Each number is 200 + 20 x the weight over the matrix's rms, rounded and kept within 0 to 999. Layers, rows and columns count from 0.

# gate: layer 7 MLP gate, 448x160, rms 0.0652, rows 204-218, columns 0-159
# up: layer 7 MLP up, 448x160, rms 0.0652, rows 204-217, columns 0-159
# down: layer 7 MLP down (transposed), 448x160, rms 0.065, rows 204-217, columns 0-159
gate204,193,199,187,194,198,196,126,204,205,197,184,187,206,183,207,254,231,191,168,215,223,237,246,225,227,206,221,159,191,209,164,213,208,201,219,175,212,218,185,183,202,166,214,193,238,208,201,207,212,212,178,186,201,188,183,215,218,192,161,177,225,219,206,202,185,202,170,193,224,180,247,209,193,190,217,179,193,189,202,211,207,221,169,190,222,200,192,206,215,204,216,196,181,170,189,206,204,198,183,190,213,174,225,192,217,184,185,184,209,209,197,196,153,217,190,198,200,168,199,227,205,219,200,207,170,200,186,242,170,220,222,189,168,186,180,187,205,204,207,193,191,205,224,204,192,205,219,218,185,201,184,178,186,172,211,218,211,231,251,204
up204,185,215,201,183,210,202,162,224,184,199,202,209,186,214,247,200,216,200,195,222,220,196,214,181,186,193,191,193,185,186,234,236,216,197,225,187,187,195,237,178,198,186,198,203,215,176,187,181,215,219,217,216,187,200,201,159,209,206,230,193,204,222,176,226,214,218,210,178,198,218,257,222,172,195,182,184,191,204,223,198,204,216,206,194,214,206,225,201,173,232,195,160,220,196,199,154,230,213,212,228,199,227,196,180,178,166,223,206,217,190,239,177,187,221,179,218,161,229,227,240,197,169,171,176,209,186,197,193,162,211,193,195,191,200,227,237,189,194,205,220,203,143,163,204,189,214,185,216,217,197,232,171,212,184,223,215,208,175,213,208
down204,212,223,200,218,182,201,221,212,216,214,195,207,202,202,234,155,184,196,203,210,188,205,185,167,157,180,198,158,187,186,201,223,186,207,147,188,217,211,220,215,233,211,205,200,166,160,195,211,194,209,240,211,201,179,202,168,199,184,242,192,205,200,186,235,235,188,253,212,188,220,183,213,182,184,204,198,235,221,221,174,185,213,191,191,185,229,197,209,191,227,203,226,208,195,245,165,221,212,199,198,209,212,210,229,173,233,186,197,194,190,249,204,218,147,235,193,200,199,214,192,216,211,189,203,217,203,193,176,191,204,193,218,197,153,218,244,175,219,203,194,224,183,172,233,222,221,211,166,199,227,183,217,227,216,186,209,196,185,183,208
gate205,216,224,215,166,212,220,224,179,258,199,208,181,190,185,219,210,165,232,211,195,219,169,202,202,200,181,169,182,227,196,173,206,190,192,198,192,204,188,221,187,201,149,196,175,219,212,205,208,201,196,219,234,209,210,216,165,206,243,210,241,182,194,155,171,209,150,228,212,205,178,205,202,178,177,166,206,175,172,199,216,203,200,171,192,187,188,208,186,218,231,196,207,173,208,191,197,206,219,224,222,178,158,224,182,220,228,196,188,217,191,184,191,229,200,193,181,188,192,199,214,189,203,199,187,182,189,198,224,217,225,197,199,178,216,206,243,199,178,188,194,199,205,208,236,203,194,162,210,239,219,206,192,198,208,182,224,214,228,222,221
up205,199,207,198,174,186,248,212,222,204,178,184,197,208,179,182,187,196,200,191,197,187,192,208,225,205,236,202,212,171,214,212,226,194,189,243,202,211,159,186,198,240,198,211,174,232,207,195,186,158,185,207,166,207,213,197,204,193,187,215,228,176,212,172,212,192,187,227,191,239,210,221,217,176,198,243,192,210,184,189,203,207,209,185,215,218,218,202,181,189,219,201,203,183,205,220,165,193,212,208,235,217,155,196,218,223,205,229,195,221,232,209,198,216,172,213,181,204,167,186,216,208,239,215,189,231,187,214,183,191,187,200,214,196,208,186,189,204,171,193,202,222,197,187,218,214,231,196,184,239,214,196,175,167,198,202,179,202,202,203,229
down205,223,191,207,222,209,188,212,220,203,139,185,188,202,204,183,179,213,194,209,186,195,223,174,225,217,203,180,195,166,226,202,182,181,188,214,223,221,205,198,191,206,235,156,204,227,177,166,187,189,208,222,182,178,243,188,208,216,181,194,200,203,223,230,229,144,199,205,203,179,179,194,202,156,184,186,196,197,184,201,178,182,199,178,203,208,196,169,178,224,186,188,174,186,230,201,205,217,217,170,172,205,194,218,198,198,207,234,196,203,211,161,180,234,208,216,199,231,168,173,211,189,254,206,212,186,163,192,190,238,208,243,190,185,213,175,179,160,195,198,219,202,203,165,193,157,200,201,220,189,221,147,221,186,199,202,196,217,196,234,180
gate206,192,190,240,170,208,214,173,205,190,224,218,202,211,182,217,204,215,157,186,223,210,163,203,182,192,212,163,174,185,205,169,205,214,216,197,212,237,209,196,173,160,191,226,204,160,167,179,215,197,214,195,183,197,218,203,189,209,214,183,213,223,166,174,208,195,209,189,165,194,214,207,212,218,205,168,201,182,182,200,203,177,187,191,196,179,196,218,212,186,189,207,186,194,191,244,207,186,205,225,218,220,207,189,176,172,224,171,213,218,208,194,179,225,203,238,198,225,203,190,171,220,237,203,195,203,187,169,180,262,213,195,208,199,214,196,201,194,221,216,186,219,221,234,205,202,204,170,182,208,195,187,195,210,185,205,197,205,216,211,207
up206,217,177,212,214,216,225,191,197,172,217,205,223,184,206,203,158,174,162,239,221,214,222,183,210,208,193,198,192,255,208,163,183,211,194,216,208,228,234,179,228,204,190,210,203,232,190,185,219,192,230,211,218,214,198,229,187,163,203,178,185,200,163,231,226,197,223,215,199,207,174,236,214,195,188,203,211,186,248,218,198,172,203,164,222,198,166,214,193,235,205,217,169,169,218,226,213,213,186,173,222,172,171,192,210,197,169,198,181,201,190,191,222,246,215,192,233,164,206,237,195,211,190,172,192,194,171,191,171,172,196,197,201,195,231,227,194,196,228,198,221,202,180,219,221,183,189,183,216,217,223,213,163,199,208,206,210,179,202,198,191
down206,222,198,196,211,212,176,209,183,177,244,173,198,163,191,216,181,169,190,229,204,209,243,216,219,225,176,170,175,237,181,186,217,181,152,180,228,218,205,200,233,202,231,192,185,207,189,210,184,202,201,214,234,198,176,206,175,187,193,181,187,189,179,185,205,196,215,189,200,181,171,210,209,235,164,200,182,204,195,206,180,203,242,212,216,222,169,217,203,207,197,221,231,211,206,223,184,214,192,189,210,188,180,236,226,206,162,188,215,182,188,155,202,218,229,198,191,167,215,178,242,206,181,178,179,196,202,182,194,192,204,191,188,152,243,217,198,202,217,183,203,195,155,200,223,167,206,199,209,175,216,171,185,184,190,206,205,166,211,193,226
gate207,203,223,200,199,203,174,230,164,209,214,190,202,163,192,163,194,167,223,204,180,228,168,207,186,225,164,225,201,186,247,166,222,181,200,212,207,199,208,227,181,201,161,227,193,210,162,175,200,182,212,197,180,200,216,211,211,189,215,175,201,182,200,196,196,245,225,208,186,185,171,221,176,227,187,208,222,201,216,174,184,190,209,182,169,162,238,181,236,187,198,198,184,187,228,195,197,192,201,213,210,209,206,188,203,176,192,193,210,209,159,206,237,172,229,183,216,194,218,194,205,206,156,229,179,200,231,210,193,216,224,174,216,244,212,179,218,227,193,201,213,185,180,202,193,197,176,212,238,194,236,185,179,218,197,182,164,172,229,206,195
up207,176,192,240,194,170,254,192,196,185,221,202,194,216,229,221,199,190,226,190,182,209,196,205,197,208,210,192,219,157,204,223,197,185,226,209,199,211,205,160,180,218,194,180,182,179,209,236,214,212,208,207,189,194,177,178,193,205,206,194,198,184,163,173,166,217,202,206,199,207,195,207,230,244,214,198,172,163,198,185,198,181,217,201,183,236,177,198,235,202,208,255,221,156,190,196,202,209,194,221,180,189,208,205,220,218,194,180,217,198,219,164,182,182,241,205,180,202,168,220,177,211,199,217,229,201,205,209,245,222,191,199,224,176,224,181,148,213,187,177,217,181,178,175,209,216,191,201,229,171,164,213,234,166,194,203,243,197,191,197,176
down207,205,144,185,240,218,228,206,187,196,202,178,192,162,201,174,188,197,180,203,172,198,224,193,191,198,172,208,181,178,230,224,200,210,230,200,195,189,219,215,231,203,197,214,174,194,195,172,199,195,202,181,209,198,204,190,200,190,179,168,201,186,201,173,219,206,202,194,185,207,204,222,183,216,158,190,238,215,218,189,211,200,179,202,164,186,198,199,207,191,208,211,151,204,204,182,233,183,203,178,217,213,198,185,188,239,218,221,196,201,181,186,213,203,231,189,237,220,176,185,188,247,199,200,168,171,183,169,211,200,207,194,221,233,204,225,209,199,193,175,169,202,198,203,189,201,207,217,156,224,192,169,202,202,181,184,142,175,171,196,223
gate208,195,200,224,218,198,196,186,166,202,214,196,183,198,196,203,188,230,187,227,201,214,200,205,206,199,205,164,224,207,202,184,190,230,243,197,191,213,183,195,209,215,173,196,214,165,211,205,183,192,189,196,198,213,180,173,214,214,224,188,194,155,198,206,189,211,215,215,193,234,219,243,192,185,184,207,174,204,151,176,195,230,185,181,188,170,211,186,182,212,205,237,201,208,223,222,163,201,209,195,180,173,220,213,203,202,201,209,181,211,169,219,224,196,200,219,232,223,191,195,198,225,191,210,202,166,178,184,185,204,181,176,194,177,191,185,219,215,160,207,219,217,231,209,207,198,205,183,194,184,193,175,201,220,188,194,206,210,209,198,219
up208,199,177,193,177,227,203,197,203,191,212,232,185,194,229,202,187,208,191,226,201,197,190,210,184,223,208,166,183,173,215,201,206,218,189,181,203,205,177,175,218,197,191,179,175,178,210,191,158,209,215,206,178,203,195,204,189,211,213,224,240,179,200,196,223,227,206,163,167,234,211,212,216,194,169,207,216,195,209,206,166,203,226,199,193,187,221,219,201,204,206,242,172,165,206,193,202,225,200,227,193,166,217,214,161,204,217,198,210,201,188,230,216,263,170,207,231,199,182,162,183,208,193,214,195,163,218,204,197,248,202,207,205,195,234,172,198,196,204,177,208,180,216,177,179,189,195,212,187,216,171,166,179,201,190,201,194,229,177,231,204
down208,210,202,190,211,209,162,174,171,206,213,159,184,204,186,212,216,178,177,178,200,209,200,172,173,196,198,198,231,176,169,177,222,201,213,213,219,207,191,196,180,233,231,195,203,220,224,215,161,209,242,172,243,201,227,181,159,217,190,179,161,196,186,218,199,208,181,159,190,167,193,234,223,219,197,188,216,177,184,198,181,225,196,210,183,161,224,181,226,215,212,198,202,205,183,186,202,206,168,219,206,218,165,208,183,213,214,216,163,187,246,204,220,217,174,237,166,197,210,222,196,224,185,179,229,204,216,233,182,208,210,167,163,196,175,184,190,174,205,187,183,199,184,231,216,207,227,233,217,201,211,215,194,178,203,199,207,200,190,197,218
gate209,171,220,233,204,229,208,213,219,205,183,199,234,168,221,194,218,186,209,178,201,212,205,182,190,242,214,223,218,211,243,230,208,222,187,203,191,231,204,148,178,194,205,207,173,190,182,195,239,188,199,195,174,213,195,192,184,237,228,191,212,208,206,190,181,190,181,224,184,211,194,210,195,179,198,193,178,200,191,190,198,209,220,214,233,208,202,181,207,177,226,220,243,228,214,215,213,209,201,189,218,227,211,178,212,184,222,166,187,184,197,185,164,176,215,199,177,168,187,209,193,204,177,207,204,184,208,206,170,227,182,216,197,176,185,203,227,205,221,226,229,172,220,246,228,221,187,164,184,203,218,184,202,172,160,199,194,208,140,208,222
up209,200,190,211,181,211,191,230,225,209,192,176,200,151,224,213,175,220,180,169,183,205,184,220,191,187,217,182,181,211,167,194,206,227,139,180,233,216,174,211,196,242,247,197,174,196,172,171,202,215,189,194,226,199,197,216,192,222,232,188,203,164,195,224,155,158,189,150,186,177,182,178,204,234,207,193,172,140,222,226,190,205,199,228,194,216,181,221,193,245,194,197,203,229,210,243,192,225,206,178,228,178,195,174,193,175,184,198,195,227,214,204,181,180,214,237,179,213,218,183,181,187,221,190,234,202,212,218,210,198,242,203,237,204,217,201,219,217,211,223,197,208,188,222,213,194,192,191,206,212,212,214,194,205,202,218,188,161,191,197,233
down209,202,176,210,222,222,183,241,205,182,215,182,207,185,226,205,186,238,169,181,191,186,221,213,213,193,213,191,173,214,176,201,216,259,169,185,226,232,213,219,209,195,244,217,178,190,191,144,210,219,198,223,215,200,238,202,190,206,219,205,170,214,214,234,162,187,191,159,182,219,184,176,204,201,191,179,206,162,232,198,200,191,187,171,196,202,194,220,204,203,183,194,173,199,204,230,210,204,216,178,203,192,182,186,187,210,180,176,159,242,192,173,196,191,203,213,196,211,215,201,201,145,223,172,222,200,184,258,225,173,219,198,211,205,238,169,185,208,234,175,198,196,191,202,172,175,196,219,182,205,229,204,170,215,213,219,191,209,201,178,194
gate210,200,220,199,178,218,224,196,170,146,207,203,190,207,196,198,211,172,208,190,200,168,212,209,209,215,214,177,195,186,178,199,204,197,250,183,224,235,201,218,191,205,213,188,191,225,214,211,208,219,189,198,245,196,161,202,241,216,216,204,201,248,181,196,188,194,194,202,173,173,206,201,212,199,187,201,192,225,194,212,204,228,179,183,237,164,225,213,216,192,203,197,192,185,206,190,168,205,166,223,195,171,178,188,195,191,190,179,197,214,187,227,221,185,188,181,234,196,180,206,217,192,165,168,224,183,207,180,179,191,189,238,222,207,225,175,204,197,217,190,246,152,185,190,211,227,201,219,238,205,195,223,249,193,221,177,192,190,210,198,179
up210,201,205,177,182,193,182,229,180,214,194,212,213,215,212,217,177,174,210,211,191,173,206,203,176,220,214,201,172,209,186,178,191,185,170,200,214,205,204,164,201,225,174,221,197,155,173,172,220,240,187,224,235,199,206,209,203,166,218,213,191,215,188,199,182,205,193,196,203,239,217,240,187,222,227,161,205,185,180,171,230,198,170,224,172,238,195,185,224,195,179,171,209,202,228,218,219,201,215,205,228,201,214,162,204,209,154,199,193,192,208,198,222,180,201,209,201,203,227,194,206,170,198,173,178,182,215,211,207,201,220,203,196,194,259,217,225,204,184,194,221,189,210,163,195,229,214,232,190,214,166,189,222,184,199,207,172,231,187,220,183
down210,180,217,233,170,184,200,153,249,190,228,202,223,183,198,192,178,195,167,239,183,211,230,217,204,158,177,237,210,200,208,209,182,201,205,169,205,200,210,202,183,198,207,193,227,214,195,196,181,180,221,217,194,192,187,201,189,188,193,206,231,180,236,216,227,167,215,213,184,192,175,211,182,205,194,220,168,169,197,221,186,211,169,201,214,217,215,193,224,218,192,191,174,204,181,181,157,197,219,209,183,194,207,225,199,195,201,176,218,202,185,228,171,200,194,216,199,193,214,191,211,224,199,204,212,208,205,205,249,202,208,208,198,210,191,218,222,207,188,204,158,243,167,216,148,167,198,186,178,228,187,176,195,198,184,210,248,171,208,189,236
gate211,214,223,190,227,182,165,179,178,190,189,204,186,214,178,198,150,194,193,198,237,209,195,177,172,196,157,219,152,194,207,191,226,178,211,197,229,175,157,197,204,216,189,190,214,203,197,180,163,179,169,195,179,203,212,217,204,179,184,191,196,215,204,217,221,183,230,180,228,182,188,195,241,241,231,230,191,196,216,211,212,212,213,187,195,224,177,209,222,152,220,208,215,191,198,204,221,222,211,149,224,205,207,182,201,191,202,183,205,229,179,207,221,183,211,228,181,188,211,198,219,182,184,202,197,173,195,203,182,213,214,208,193,162,201,192,159,211,173,199,233,204,181,218,200,192,210,189,223,216,202,192,193,163,219,136,221,185,201,218,176
up211,220,203,231,217,183,206,217,189,217,168,175,213,243,223,226,239,190,180,182,205,150,188,222,182,231,199,195,179,206,195,175,212,231,210,200,207,175,167,202,212,220,173,173,182,192,200,208,170,184,164,205,198,179,196,199,223,162,199,177,168,221,205,230,222,205,212,171,194,191,181,164,216,207,211,176,194,187,161,247,220,200,178,201,215,170,217,241,215,229,216,216,216,201,202,186,216,204,208,196,198,213,203,227,189,192,191,227,197,216,198,195,185,188,185,185,209,186,209,229,209,214,186,194,205,183,174,204,187,218,228,203,192,213,174,216,206,188,173,201,171,214,197,215,206,224,196,198,212,211,218,174,235,201,234,201,206,198,164,195,160
down211,185,202,220,192,215,231,244,199,183,231,165,211,186,199,197,212,208,217,183,198,205,199,182,223,198,208,196,208,198,206,207,190,223,170,217,176,212,209,214,191,197,188,178,152,225,166,185,208,192,246,205,220,235,175,197,191,211,236,189,147,170,189,162,204,215,182,198,186,206,211,177,202,204,165,164,225,215,184,199,194,183,229,227,175,176,224,169,196,196,219,186,190,211,202,206,129,221,201,183,208,160,208,199,234,220,186,222,191,191,237,166,182,198,210,164,216,192,192,209,162,244,204,192,170,228,195,201,225,181,192,195,180,194,197,188,198,198,191,181,218,176,202,195,205,218,169,213,206,176,190,194,210,205,185,219,209,195,202,178,224
gate212,193,188,187,199,206,194,241,207,211,222,205,170,206,201,205,216,221,226,185,210,172,161,202,205,182,199,204,199,193,168,200,226,176,179,200,197,205,252,208,185,201,178,228,211,195,210,217,214,181,168,204,190,193,206,190,204,221,214,170,171,167,208,233,213,203,228,215,221,189,202,180,200,215,228,164,235,194,203,215,232,248,202,186,221,188,212,208,200,230,209,218,176,202,192,193,190,192,206,189,247,190,170,199,205,186,165,203,185,197,196,208,169,185,167,195,204,198,205,222,212,206,180,178,196,208,187,206,214,196,227,195,157,149,195,185,186,191,189,179,173,182,221,205,193,200,180,206,193,200,220,190,185,207,217,203,194,212,239,231,190
up212,226,205,211,229,195,197,207,145,183,186,217,192,211,188,196,180,150,172,196,187,220,212,160,183,212,205,213,228,184,172,208,207,203,206,214,209,189,176,203,212,225,211,218,173,176,205,212,206,212,219,202,184,230,204,190,197,201,194,190,194,144,173,247,190,221,212,185,193,187,190,191,194,231,213,186,181,184,241,234,210,211,167,208,198,180,240,183,196,212,219,208,212,212,205,181,220,156,217,189,230,184,196,178,219,222,171,201,232,159,200,193,185,180,183,171,172,201,200,206,218,215,157,217,187,206,199,219,192,220,223,177,198,221,214,198,228,183,191,209,191,212,198,210,211,222,231,216,207,200,197,192,217,217,229,177,230,222,207,194,211
down212,214,203,191,174,202,201,203,226,207,188,221,189,207,200,194,185,211,187,200,219,220,180,226,196,199,200,215,166,203,234,181,209,208,194,193,196,202,203,207,204,188,232,215,220,197,189,199,248,167,201,182,173,175,212,207,223,195,233,214,187,241,185,216,187,191,208,204,206,218,226,202,241,196,139,226,197,205,178,205,175,191,191,210,182,190,163,206,188,188,191,220,183,170,185,188,205,215,178,206,202,220,201,244,193,193,221,203,188,226,210,201,226,209,238,211,197,232,245,185,184,203,223,198,212,183,210,201,206,199,190,202,221,199,189,165,199,226,185,180,226,204,213,202,201,177,194,176,215,204,205,174,179,165,176,221,218,185,193,217,190
gate213,169,188,208,196,179,208,235,183,213,218,242,181,229,192,223,208,173,185,221,215,200,174,216,171,197,203,207,205,211,219,214,225,218,214,190,231,191,190,207,196,214,236,189,218,188,188,219,211,205,220,178,185,188,219,194,162,164,183,190,221,186,205,193,179,215,183,128,198,197,188,211,209,206,201,194,222,189,190,204,192,202,209,200,193,225,207,180,202,195,191,207,221,213,216,191,208,210,224,209,212,218,184,197,198,203,228,174,194,174,193,196,231,211,264,239,220,191,222,178,183,214,189,191,215,186,185,198,206,209,210,233,209,181,182,180,192,191,197,167,189,180,188,202,234,181,163,190,193,193,194,171,194,160,198,176,220,191,203,165,184
up213,182,201,209,185,161,203,202,166,214,160,212,184,197,189,184,196,216,197,206,195,206,227,219,184,208,203,209,259,215,207,204,209,194,223,220,181,205,196,206,233,231,227,169,212,170,181,178,223,226,197,169,193,225,236,205,204,193,206,196,208,203,218,184,219,204,225,178,215,202,179,198,231,219,186,202,213,204,186,194,215,172,219,231,168,176,204,165,207,202,240,206,206,228,204,187,176,188,215,228,185,186,214,228,200,198,192,213,196,182,184,230,186,206,170,192,191,174,203,196,195,209,189,187,241,225,207,205,205,216,180,234,189,182,222,193,177,181,181,229,197,192,215,222,213,178,183,225,185,183,188,232,220,195,191,180,182,152,229,192,178
down213,183,193,189,197,215,201,162,181,202,156,198,199,203,244,210,237,233,210,204,193,233,221,141,197,221,166,227,231,207,161,202,197,174,183,196,185,222,181,188,223,196,165,199,216,210,194,196,232,199,202,208,193,211,232,178,215,190,206,196,184,215,236,221,217,188,226,214,203,188,219,180,195,227,185,179,171,168,197,188,211,178,209,223,202,214,191,167,180,213,208,209,191,234,208,186,209,216,183,239,181,183,211,190,216,171,163,221,164,235,163,203,187,219,189,207,200,188,191,231,201,208,214,206,188,234,243,197,204,217,221,221,202,198,243,190,205,196,173,183,184,208,220,181,179,206,199,179,188,220,191,222,224,195,234,205,175,191,231,194,202
gate214,184,213,189,187,197,201,188,239,188,195,256,195,196,197,184,212,198,176,219,211,217,195,201,214,236,181,165,188,186,167,190,214,194,173,190,184,185,214,193,197,178,225,225,189,184,244,198,210,166,211,178,152,175,214,231,180,181,186,225,182,180,192,212,214,179,193,177,211,193,177,178,197,163,208,227,181,201,213,188,223,218,220,172,202,236,213,195,165,204,185,210,229,167,175,205,204,210,214,213,217,213,191,190,240,230,217,212,226,167,225,194,201,194,178,181,206,210,169,202,216,179,204,206,185,207,214,197,236,211,208,184,239,207,191,191,241,192,164,192,209,186,203,188,177,206,209,215,236,180,234,198,197,178,228,199,198,236,206,247,206
up214,196,214,174,211,197,193,166,183,202,219,211,228,237,210,209,199,203,192,187,180,185,194,187,168,198,210,164,213,195,205,176,215,203,199,172,156,196,193,216,229,193,217,210,210,196,200,203,168,216,204,222,205,188,164,196,169,209,213,189,235,175,181,190,198,191,202,189,189,171,200,207,199,216,213,247,184,215,205,220,253,206,229,190,246,238,194,240,182,209,201,228,217,172,209,192,186,207,181,174,243,191,219,156,207,218,191,151,220,202,239,219,203,216,192,184,202,210,164,201,225,193,201,182,205,184,173,200,182,161,175,180,246,198,172,245,216,199,193,209,141,221,189,201,148,155,196,188,198,219,200,179,197,178,209,215,223,194,208,199,199
down214,180,208,189,194,196,197,190,211,185,174,200,205,243,167,206,238,164,222,220,203,239,240,209,211,229,187,168,199,179,175,191,212,180,200,207,188,214,207,219,202,209,189,226,181,204,210,158,225,179,221,193,218,201,187,198,173,222,233,191,224,195,205,196,192,195,193,189,173,185,225,180,162,190,189,196,207,231,211,210,217,196,225,188,204,199,216,210,176,164,202,211,204,162,230,196,177,183,195,204,195,178,185,176,222,228,213,184,186,172,196,197,224,211,225,156,192,242,215,215,193,215,217,194,197,178,215,221,162,185,173,207,198,219,147,194,214,230,180,211,151,236,193,212,178,192,204,201,192,241,153,155,190,200,175,190,225,187,203,262,223
gate215,196,196,228,215,241,160,209,255,203,158,189,239,228,207,222,215,213,191,181,206,205,212,216,229,199,208,169,199,204,174,181,211,212,244,206,200,184,220,183,216,235,208,200,228,180,204,207,198,202,164,185,214,193,183,211,217,188,211,227,187,218,209,196,217,211,220,210,203,183,222,195,238,190,192,212,194,196,227,198,149,195,206,194,198,212,224,196,180,237,217,169,160,183,206,186,204,190,239,207,198,199,183,200,209,193,181,204,199,176,221,170,182,233,227,195,184,192,208,194,184,223,192,205,208,212,187,193,179,178,206,161,228,223,204,207,200,191,188,183,208,185,235,204,219,179,203,193,167,203,178,206,185,208,171,184,167,200,191,206,182
up215,183,190,212,191,207,211,218,201,190,197,218,235,196,197,183,182,179,195,219,263,199,176,162,231,198,201,192,202,225,200,203,192,190,171,178,184,223,214,207,154,198,213,185,201,209,223,195,159,215,211,203,207,232,233,212,208,227,204,248,161,198,187,218,229,198,190,202,201,217,205,214,158,162,187,196,225,177,207,226,213,210,177,214,215,179,199,192,191,168,215,185,206,207,204,214,202,217,191,211,199,181,220,195,209,219,191,213,231,214,184,201,192,208,204,213,239,185,193,193,198,212,189,158,185,213,231,212,165,183,190,205,219,199,186,219,227,208,245,231,197,174,188,156,179,183,196,218,181,202,155,228,184,180,186,216,200,207,175,211,181
down215,195,180,182,214,209,187,189,240,207,208,182,193,200,198,199,174,189,216,180,186,231,183,235,207,190,216,218,218,183,209,173,202,217,231,228,197,195,228,196,246,214,155,207,216,191,175,220,209,180,187,192,200,179,173,198,221,189,197,185,199,199,225,199,194,218,202,221,195,172,206,171,238,211,182,212,191,220,202,171,192,211,189,198,183,227,200,209,170,236,172,186,182,176,190,184,214,159,207,199,208,200,162,162,191,175,196,207,179,178,258,184,210,210,238,153,176,203,200,203,208,201,210,196,201,211,181,187,196,181,216,175,202,214,198,214,185,184,161,160,227,178,206,223,205,173,201,203,218,226,230,188,182,198,210,184,193,223,203,170,203
gate216,218,197,217,180,205,210,200,255,239,186,163,198,191,190,185,191,205,222,179,228,208,209,209,211,237,191,215,157,183,237,236,194,217,187,226,185,208,195,189,171,189,171,226,207,207,193,218,170,227,205,209,185,200,168,234,176,173,195,196,210,155,193,192,190,189,175,195,238,228,188,196,194,158,208,180,198,168,209,204,195,171,203,220,181,216,173,204,216,163,242,212,183,202,193,218,208,193,207,187,178,189,186,192,193,210,207,205,222,185,217,218,173,228,251,219,204,197,230,221,191,172,220,202,189,200,197,230,195,203,223,214,211,203,176,204,209,209,179,177,182,205,214,200,220,202,185,192,173,195,210,223,152,235,187,228,200,229,189,186,234
up216,220,185,173,184,226,238,177,189,204,218,229,221,160,212,202,238,177,186,184,199,185,197,249,189,193,182,182,245,186,190,213,203,231,197,209,180,208,182,207,209,204,232,217,156,205,180,171,211,194,214,188,210,180,198,162,223,199,170,163,190,209,208,210,197,172,184,189,166,220,236,195,188,203,207,192,185,197,174,196,184,224,232,200,219,191,192,213,220,184,184,158,225,163,206,196,199,193,200,191,194,197,203,211,214,219,221,203,216,219,218,189,185,206,188,219,175,215,221,214,202,208,197,225,228,213,214,202,183,192,177,226,183,230,223,227,201,174,244,195,250,172,181,177,180,237,198,226,184,194,196,182,202,188,207,203,188,195,175,206,212
down216,213,176,184,237,206,220,160,189,220,185,202,231,208,224,212,194,173,176,210,183,176,192,185,185,241,158,181,218,225,168,220,207,204,195,222,215,200,161,161,232,208,203,219,196,219,196,191,201,188,195,216,196,206,180,190,185,181,186,201,214,237,190,229,215,187,221,180,164,216,225,227,211,231,208,217,207,197,226,191,188,202,218,243,196,194,200,205,202,156,198,185,231,186,215,174,249,170,220,185,166,204,178,195,194,218,169,206,194,136,212,200,235,185,189,168,216,220,189,210,210,224,192,216,216,234,220,219,196,188,196,180,226,187,197,162,176,200,177,196,164,162,195,183,194,234,180,222,195,178,165,191,219,199,224,221,197,186,169,196,183
gate217,213,209,222,210,202,209,221,212,229,192,207,182,189,208,219,188,201,184,219,222,216,228,167,212,171,180,207,181,208,200,189,214,203,205,181,191,225,196,239,186,184,174,205,223,206,178,212,194,202,198,202,168,191,194,218,213,207,177,248,181,225,171,217,210,238,188,203,213,176,200,180,193,202,224,179,185,167,241,191,133,175,192,203,195,230,183,179,221,182,224,203,229,203,218,205,181,191,200,197,224,226,177,210,207,223,216,215,204,235,184,183,193,210,184,204,188,240,211,204,201,201,193,223,173,230,198,202,237,174,191,192,200,190,195,195,184,215,215,171,176,209,173,198,174,193,222,202,176,209,242,214,200,185,188,172,229,199,227,190,227
up217,232,189,210,210,173,213,213,200,169,199,207,208,196,211,203,194,150,190,183,242,236,210,203,178,203,161,211,207,183,217,197,204,177,196,225,208,205,195,222,200,195,190,200,214,225,200,216,194,221,210,211,213,193,206,191,211,196,190,192,188,218,198,189,225,214,199,207,191,187,178,203,213,227,196,185,208,166,180,203,179,192,218,196,186,201,194,170,191,203,235,217,214,181,212,199,182,239,204,190,182,234,235,188,177,217,236,227,179,167,150,227,198,193,204,212,224,170,218,150,197,209,215,204,214,182,218,182,214,184,173,196,185,188,194,184,181,190,204,190,220,208,209,195,179,229,178,178,225,191,244,178,223,190,175,209,199,159,210,203,211
down217,197,209,185,218,202,204,199,202,198,161,201,202,199,211,179,176,234,174,182,190,187,187,183,217,212,203,201,213,195,193,206,165,221,196,216,184,196,204,177,203,214,207,210,196,181,234,199,203,185,197,196,222,189,195,189,177,212,200,201,213,206,220,262,209,170,168,203,199,170,189,171,191,190,204,198,196,211,192,205,272,210,213,216,212,212,197,194,219,203,143,205,179,172,204,191,208,160,197,198,211,211,196,191,185,173,193,189,207,197,215,217,217,211,230,203,201,228,191,216,230,169,202,191,224,189,193,204,178,212,234,198,176,237,214,204,182,195,210,209,208,200,214,194,222,201,246,211,176,207,195,208,171,194,220,191,214,227,213,197,184
gate218,236,184,212,221,200,187,177,218,218,213,215,190,178,238,193,172,183,183,215,218,188,204,211,228,194,201,181,179,205,167,215,189,189,137,198,176,237,181,193,204,179,221,199,217,189,203,185,233,198,212,175,212,191,244,205,210,196,212,211,192,222,231,212,198,211,209,196,214,191,208,210,213,177,176,220,183,194,228,173,216,204,196,186,199,206,232,188,180,166,203,181,214,190,188,190,222,210,208,181,202,202,232,211,206,220,176,218,191,193,187,202,188,181,230,188,204,174,211,230,208,188,184,220,227,186,223,189,192,226,200,208,205,209,210,237,203,170,208,206,203,177,183,197,219,220,230,165,206,194,176,216,228,193,179,201,223,206,211,231,204